{"d_model": 192, "norm_place": "pre", "rope_fraction": 0.5, "tie_embeddings": false, "optimizer": "adam_variant", "lr": 0.00255, "train_tokens": 204900000}
Each number is 128 + 24 x the weight over its row's rms, rounded and kept within 0 to 255. Layers, rows and columns count from 0. Numbers have three digits each. The size before them is the row's rms in percent of the matrix's.

# layer 14 attention key, 192x192, rms 0.111, rows 178-191, columns 0-191
099:118108099148085124099130128109123146089154115155114116109121092130114157148132076136087116130169095154094108145129149089126088133103104158137103120128130124108107051102132139061133121136121105137097144088138151108118104162181124140153159178109085129122132124121111135111111104109111142115066110161131136114139139098140125133103153134180142095142137153102153121149106164096171162097125117134125112144125118152106123073095124163122100091158111175123137160126123125142169109124126132109113110101112092101127116114095139144096127141113179124156136126143138144153146128118088119119
104:132108109129133105137094136119138140118126144164150173097113120180129133118111153129117117155134089133132177116175153105150132104108150119116128133103132125134127136122130153140084154112177132129115162153091157144129146149143098126154117099135105125115141086135144110098127133111159154100183094174155134111114122123083102104081144145131130109062136137124114156111144097181157116091146111134098104134152117185137126133143094192107159142082137171124061126135127100098170141136114110125159155126141155129131088143154109143121100079148118139111150111106140135121086129105120125136
100:144135106131142136123120097157100115166123110108132120120163138124127174152136148124089104097150078130122142115120110140107158122147100110159163114132117123179129173088129135121147098087139122146131172156110150148137180130144151103138085122117057139120115131115075106126116125154154133123120146118106098135116165090116134111132099152100106135176077137123163132093119106135103131089129158135128116100112121134149088104136180120167160107142095081097134111091150159117132174134123152120098143118133147132122058168121153154135125161098092111144138129134111117144141118125091167138
093:127095151109144112090125091141121140118124140138081146131149143148136117133120122093139106116110139150132107163099059129153099122150128123114112099139129137161151167099093126152099104113163108169150108135109108146121144177093111141109135142127144138121125102130173113142115120122181086118087166128119142180110129077140125128099135175128152119131087128163121101154129109122116166092138145133108108106139120155156164143156116128063128159107103125138091169096131144118108138109135126129101110094154137135164109104101090132150075067124119101138122179100146094140094137155141144122
091:149134144111101117155140119124138129122174139120111098133126139134108161106146168120102103170159131103094093137130164109124096125084116147130122148141170119093085148154181119072116132064142150121100116139158149141127131133126112143166149165153113132154153106119147144092130096103147168097157121147133141144134156093129138120161135126173138114085154107135097151149110102102180145127131117116151129141062137181086110128051121138126111114098113157117126152151142093155119130079126141131095130137081152116122091111122097152102129133104150118119143124129098160114132153147122129128
100:138098096131143148096128138137154112111166078106106125155150045101104092135158136140135159108121156092113136109140101106121159134126131125151133095138108103092127106161112131121191092147134140180143126114123106109151164118108093160109116138102145185109105148136070128161157140136156103153124119113080113150121144132144135118163158121163146124128124097096163117126139162094098184124096129140133150150127117131143140142102139089147123073151121122139133154127134133128136122169118072137125123143102128106124130140117149128128124162120120120195111124189129138150163122117103130115
101:103139128150167113171136071142127142154130136193105141123118145133142188077133121107135120129151106117149161157126118166140163102065117124089141105135112128165099176149155111161119155146105096138122120120101168136097160133121109109144140121113170088107136129111123085135165092123121191116170118130138128099146098133154136148117113134102125151113134153149113142115147111146133113128143109078111121128131134158124072096156111139144138110127115085122124138128112122142149169100118117136122141185085123162099132090154091154129160091139149101119149107140150141145099128131090124149
084:126103121115143133094130112151150124126173106086135148155114157125110090081159126128145108141126127175096089133118136124111102114148139132154132154158123106141130124135169162105132147136140118120141115143110138156127136163133116156118146141105106139103109124128116103146137143131128151122113110110178154094114118158163116129171166118121077099114141139116131115115100115092166153132145142120136191080117136165136164148108128116092074099165149142161115180148130128169135152101141119148137098117114089130136060075115189171144137129083118148164132092137127157170135148151154148108
084:143110142128163131142123118100125127104099128121174132095113110135157147136135125132102149170173130110112171143151173144113170107090131115112145121107106113139104103104123141144127122128144121097129132163151139132136186106122123123156161098133131139106130148119137164131103112113121223106161098121132112081156109176117163110131102134110121072109147168128132148104148114176194125119164084102150121141129144133134073073147113126091116117147109137132094137159121129122144133169100123116166164180115136154111116113147141136137097093143126140113116141108154131122134126120148081155
091:125131128138137108119132142113133130122163094139116116175174093148119097149105119099139123094102123149157157125123094143152149156125131134139130096138115106097125103159089120159110099138122107152104105093102112144099067155107085143106071141138196136122179103127096113163159158127146101149124130120126127199126133101172138153082098126124109136143132100145121152130178155090092124123094143147089128157135123106171173141147125109136143147118121144124142126076128118111120103132161114157104126111152127132149182170118082114100113146136143124147132114166139125127111152117090132129
092:140195099117110125176160156136129120148145124115126120103085166099177150100116108128147122144143086173140148122079163168101146117157115105165192187132136129092106139148132142103129142111117105124113126091116171141126122109133171145112136132138141108122138140133098074105130130174127102125154173114123145124116124108147163115160130133130123169126109119142163151107109150138116091138141143135148139107103140137153117166121127138194160122125148098120132118132158121064127145082135156128117088127095115113125093146152149149122117118112116151074118132132097122162122132122110078129
088:143147117123082135142113118129087138138126202098141111118123133097134141089102117144147128124091134146153137146125134129117099136164134129144094172179139153155142143145152136159125184122106163100131112142129093101163107116127077132142118165157117104167115125113188136157123126157102104161112167143156129119149109143068096154118114120143133156138127148116129127152116113148127090145136133121086174081110133098083130137112178133167135167131125150113155119123187156134083142135137145116120106098152136121146163114170116132093166141117118118106166133135115167090130112130153159124
089:120109141132141140131100130124111126149100163119112159125109135131116108100122155113143152122122123140105087129126106120122079145142132152112124158174106137112160157140107110087097145151189141075150134077127093142139073155083080143138135149114113130156101118130099134190118123106079160141131134160181137146101123106102144148099137130129111119141104114120136135167138086138125088122105120119075160165161123112167104159113138110137137172120145122139152111093160113161097138129140130104161111122153092110126152165119146098151152109116106139150133113103099106130202151141102132121
094:104147101142149139162133142141147120152151095120143136145133151157135127133103156120148080086092060133184133110093110166108121122151135117148156137149138156113135137130132150161157125130102123163141117102116138144099117120136178107115096106111143102135133115098081074129139164160126084178135151118139121150112108102174124148126118129103106173145129100155125134083185163109081091118099182168118161111156119095151162149128149126131144123112153085126178084114114136113150138122152162152107125129121114132138123183149135137136134129116117124105118119155099117167113127133127157122
# layer 14 attention query, 192x192, rms 0.113, rows 179-191, columns 0-191
107:113167105147127118117060138124134127143127142151147117126099138108090143142160106091152122119123128121151202088120103134095142157119095146127123118074091151146139190152112154187107163123096164117137120132132120139132168116167128133178086141152121119140085111095132101110123112132140075139146103135120155157093139104105142110111095112105115130119103102150143089156149131128156125151121124128121137125149174147142139131099122151069125163115135117118082123128111144124105160146108137128138117136147173121087141170156140078131120104186104127117145114112103121101156141114115151142
085:117108103111161117041109113140136140082128150187135157115108173145122142135130088110112153141105145134146116140159103146113137112137115142123116117087082091169133137147138184114136155127095139163117084094100100134131146124118139116140102110130156085116152045134150141116087149128116148120131125132134145127114128123167130104118122147089107136101138121115103126111131120105144149119119127177124137129155148148111132123132141116144141148073121140131164154147100184151127146149159150153103181135160123130132140111140115131116080077146149124137176066125107152142162129136140110139
088:124159163101116114117107156156123130117075170127119175159120121143139152164152150123136138100165107115129120142115168120097148099147192115143114159125126110146105112086137103107153148154112135118108106113132103161100104158116141117107118142079108156121128104137152114148121141139123167104128085143103120090132127142094145162128136144125121131118111107082068143164190131121143122112151116120114153166132150115128151133133057129153103154153124139099173137108133167155108113137123130113119107144119120131127153092122123141105189139151109152104096086131107194172114100090129126132
097:135165104119133119204146137107135116152135113073169141129122113143114119084117094136150115164108144093167099110150122087127111131126104146119139123145136088100161164149126148127097134129124134118134115130128155129098181101159111153120105151147130137129088145091088120159152140135141082155137115087149112172090161098139125189151110127113117116143135166145120131095133118118136144190139172171090158122121138099156151120125154154077108119130125080113134138087103085096143123145160123091129124146147112118138140132139153102145120094117101138120117157151146087115128168112142145137
110:133085119101135135112149100131143126151136105134109086159084143117142103137104143129127126120116139154122106122114161165177103123111138140146139128132129123136126077137137111125178079136145144158152140112091156110156128145172142180114164124100110135140167144113096182142135119114156170093119146165095123153144115145109151085127166128185166123160146167125132129119135141110121175102088120071135123130116111170126126126129142111145125100114107168162137085152146107146188129163084102136144145133129137139097137146106148184144176125140135086120128143120156129152119134164115149114
090:121142115164157113087099132113112134126115146140115174121151182142148152116128073148133142153138116109109121118095113117091123095106115144133101115125111125173120150122097174142117170112132149166152137161117152139139130097098106159120111130133130101107070123136191118114116133135109115117144094144163122100068144134168190109121108142086103124135097130121103134117138133142048117127116114158157115177104117142117114125145117087128124114098109102114090096145165075132072102167145117105138149130137128137158133177128151122102105112116149125136137103113093104123131106118139108141
103:122129112117153099091150136121152125116138122108108124126134107109189156129095124101070134117087147139113136152067155140116150092114145129165126159133128132135109121119103129113052107119128118128124113152151111125123161129163126112141161122097129154130134143145089129147100135165140119142105199111102123140141168111112153172170125142115168125175096113110136133118116123116090116133139131088124120150115127160191177153119121104089162107122116093165163129113103116125151083128128146155074129114135112133134108120108117207132111139125151092147122098131147154129164114130147160129
097:119131067183183124067101134094146137122159098126148125094143125137111182104158102138122137130133121150121140078133109157114133136088099136133161089102098174157133135118109172136137143136156139142146114097119174141135129143131140158166141109174118136129095112092106136135117162140133099173131145134127147165121129093152131109103125118113114167172122130147148114144130076108111129146116153150151111109137083112150133118117119120135141104118101123156053126133122140119111151129111094144150158121168143125116138185149143162145155113118127101145135145089087089096153140162140114122
105:136117183104099136164122128126099140122103133120120109152090150133125104157097182137129122150155114114141138146130159131156150110101155154111128131129123115114131094105165107157160105109081147135140164165109107127149088133117126136101144127085134115130135145146165141113151114113088190083178091180114124079167116176101137095135140148152159125128149141116064153149133165144126147078132104087149141132115142131084089119142103126156079127144142158090140095150139121126162093136103107126147114161116148141099116135127125110110161124141117134099100137106155147158117109136112097133
111:121112152141127151109145117109129120089126118129141153125158160128124127141082097152080151162138138136119133142131110091125133117168101118093152098107098089109147083126096137094109138086115136136113130113104156130112125122147140127133084131146131073117118143142148135116090136112117091096148129123165124112145143091147098139186147153150167124085150100124125118129072123113103158099145170152126109102102155116134138111138119125099122120110131105128151154176077145129138113086174176140105114105102087123204103124123125124109054113112147113157141133148155160138099167117131138141
093:123129123121111111147133116146116129152118172127128128149111072095156119128141122117180110127089141096145138124156150116148108155171153099128092160171141093107096140150137110123154177152133101084105100143178090121088146122092107069103094106114169154130145153119175112135133125137131139165093147105102110117183099134097125180128105139106119086107127132083146142139098159129149128155095121160132142128119144116133135138116120167159131128139145115102161144121113135128103114147130137129098095162125129128128109090170084084142087138131097161103139115150138125124118110104187131129
084:117112162120144093101104120184148124135113159162137167145122118105180123148116134115101147122137118106114127151141131135100106140106155140134105132166140113110115156117122091096094171131129114098096145137144069160165122128107079106101148089119143160147123141170134101126135069120145138137100142145071079114134102146100137130167104149080118103148107107145131154126117140134128151117114080114158161113144117137159105183146112135145136136096158104123136092104166130066114126123137135126118099164096171154121104113117129137164128191119133164101120113124114133158094145127144119132
104:134100207120133121083152126135119121104097119162106161132161175157121121139078156135077127138130151129112110144115097128156146088129127139081134121127095126143127091130152084119115073093083137129109155150128100119139129121117099121111128127095127093127149104171157158126117097075110150069126143142154146087149130162135130090147128130129153143112116107129081141127120132126100161064162114083140131116124170177096087123155134097142126144099137148117156106146126152133137122110144153156100157116108117129120124110122114110122100155135164114130139082129157166142120116128103119133
# layer 14 attention value, 192x192, rms 0.0872, rows 128-131, columns 0-191
108:093160138113140141153128122133167133182088125115113143126151103077132126075114137111157129148114118134154120133161118110119113160166140108107118163135157087095101133173131091148156143111126110100091131090139088097148103128107162118130156123132138165156112132173097141177161127149093106135136106142107157127148134148136092146154174131137123118142139127117145141150107180119146128157148163142112177133128081091115100081166111145181129180125124087150133116157155134089157092132154119163133100117122112126082154116098123120132133130137100116108099105154113119139113103115092140124
087:141117132154112120112159136149126147103172129125166104138126154182116128111189143115134079092111135176117115116106132139145134127144125088116135119113116133193141127091142146144103105157122112153137120159132153161098119202128104115142143114136090117149179106104125130101160117123137130131148167118173137156082126107106094123066111127118131159114141097173084124101111083103098162149096155152106132120143154127169123137122142126063111124176123110118116130094126163141091158132095124125120137141140097109135143140108123121133129160147126114120134141156150100114171115126165103121
094:175116153122126111107147108152093131063162155126108109149137101142134156141146144138113122124114147132119134092139186147184141102122083140129115107130086120149148132118103167148083116123123130161166111171121178166084150152132144126094144135120122116128162124094168127139107113108174144118117150143155063156122097100113163117103091144155136162136128144144118110099158087148106141103108123088128107100099159186123142140113145127102145096127129167098128122122102115122118166128121114121121143116153157133137103158137095132128121125137141128138112174105178162111171164121154136117
100:096147111099115134146101137126163137155098136113129149107126145133123135108141135105165135141129110139122112140127091088109123167166174092116135162108160127093113127113177116114172112133111127106108132092115066081171121120103131124140123117123151146147098134163105123168162159158105103142124112143126186102134149144155081123139189127134134102141151110134153162160117169130140137169153142166119172140138099108106133092148097145159112165139107117161129123165138145094158087130157131162133111144111104127089174114125150121133134124146092093119108088147103110140094100108098102141
# layer 14 attention output (transposed), 192x192, rms 0.103, rows 128-130, columns 0-191
116:136145129138148089117116160114127116142113149125155121165132156111103132098148141118141107131084152108159139105170135128129099138101099132114103101126149139116134159117090161152107146159136139102134101144139078125146134071152117170090110119119187149104110113114133143111133143176098091167107126105139152169085116132132150133109107121055105117153133175118160091154135108156077096168124123155096148120168109126118112137132134149094143126115133111092134069110109133101131121145138144125145131159157119149115139146172115084118084115148091146154148130135125097125150168103174116118
081:125107113120149107106112127106163187122118094121139125065123131137151179161092144154092137101208122097106116114126121147122146144122162156158182128114088128137139121137109151125132113098136108130123116146114156145134131142118154152175137121139086100126135173165114133131134121098164124082132130157097125116141165132161072108109114106121148149142102142097140172142162124152170115115135110096167106094151121152122108168127137130110155107098111134135115149108124131126158117134129113117131132126156169058145081159113148138149134088125127119142133116104107161146115130138080155089
108:118106119109132146094152108124111133092157095123119127083108142128168113150115137155100163105158113179127148164080142132133155147105145147154161139099094123129131114099144099125140080096143163149144157113114176126141123177134148115156135134133097125107115145132113156123131146086120140067133133161112102102175105135122151112150137130193164141131092122131106146105117147116145163078143135081182110130121107148122121104102113107115103108148140172144124147158133131160128150136108117117159174102111139117125121150109149163129186144123140098088119140101125140131118083152068133125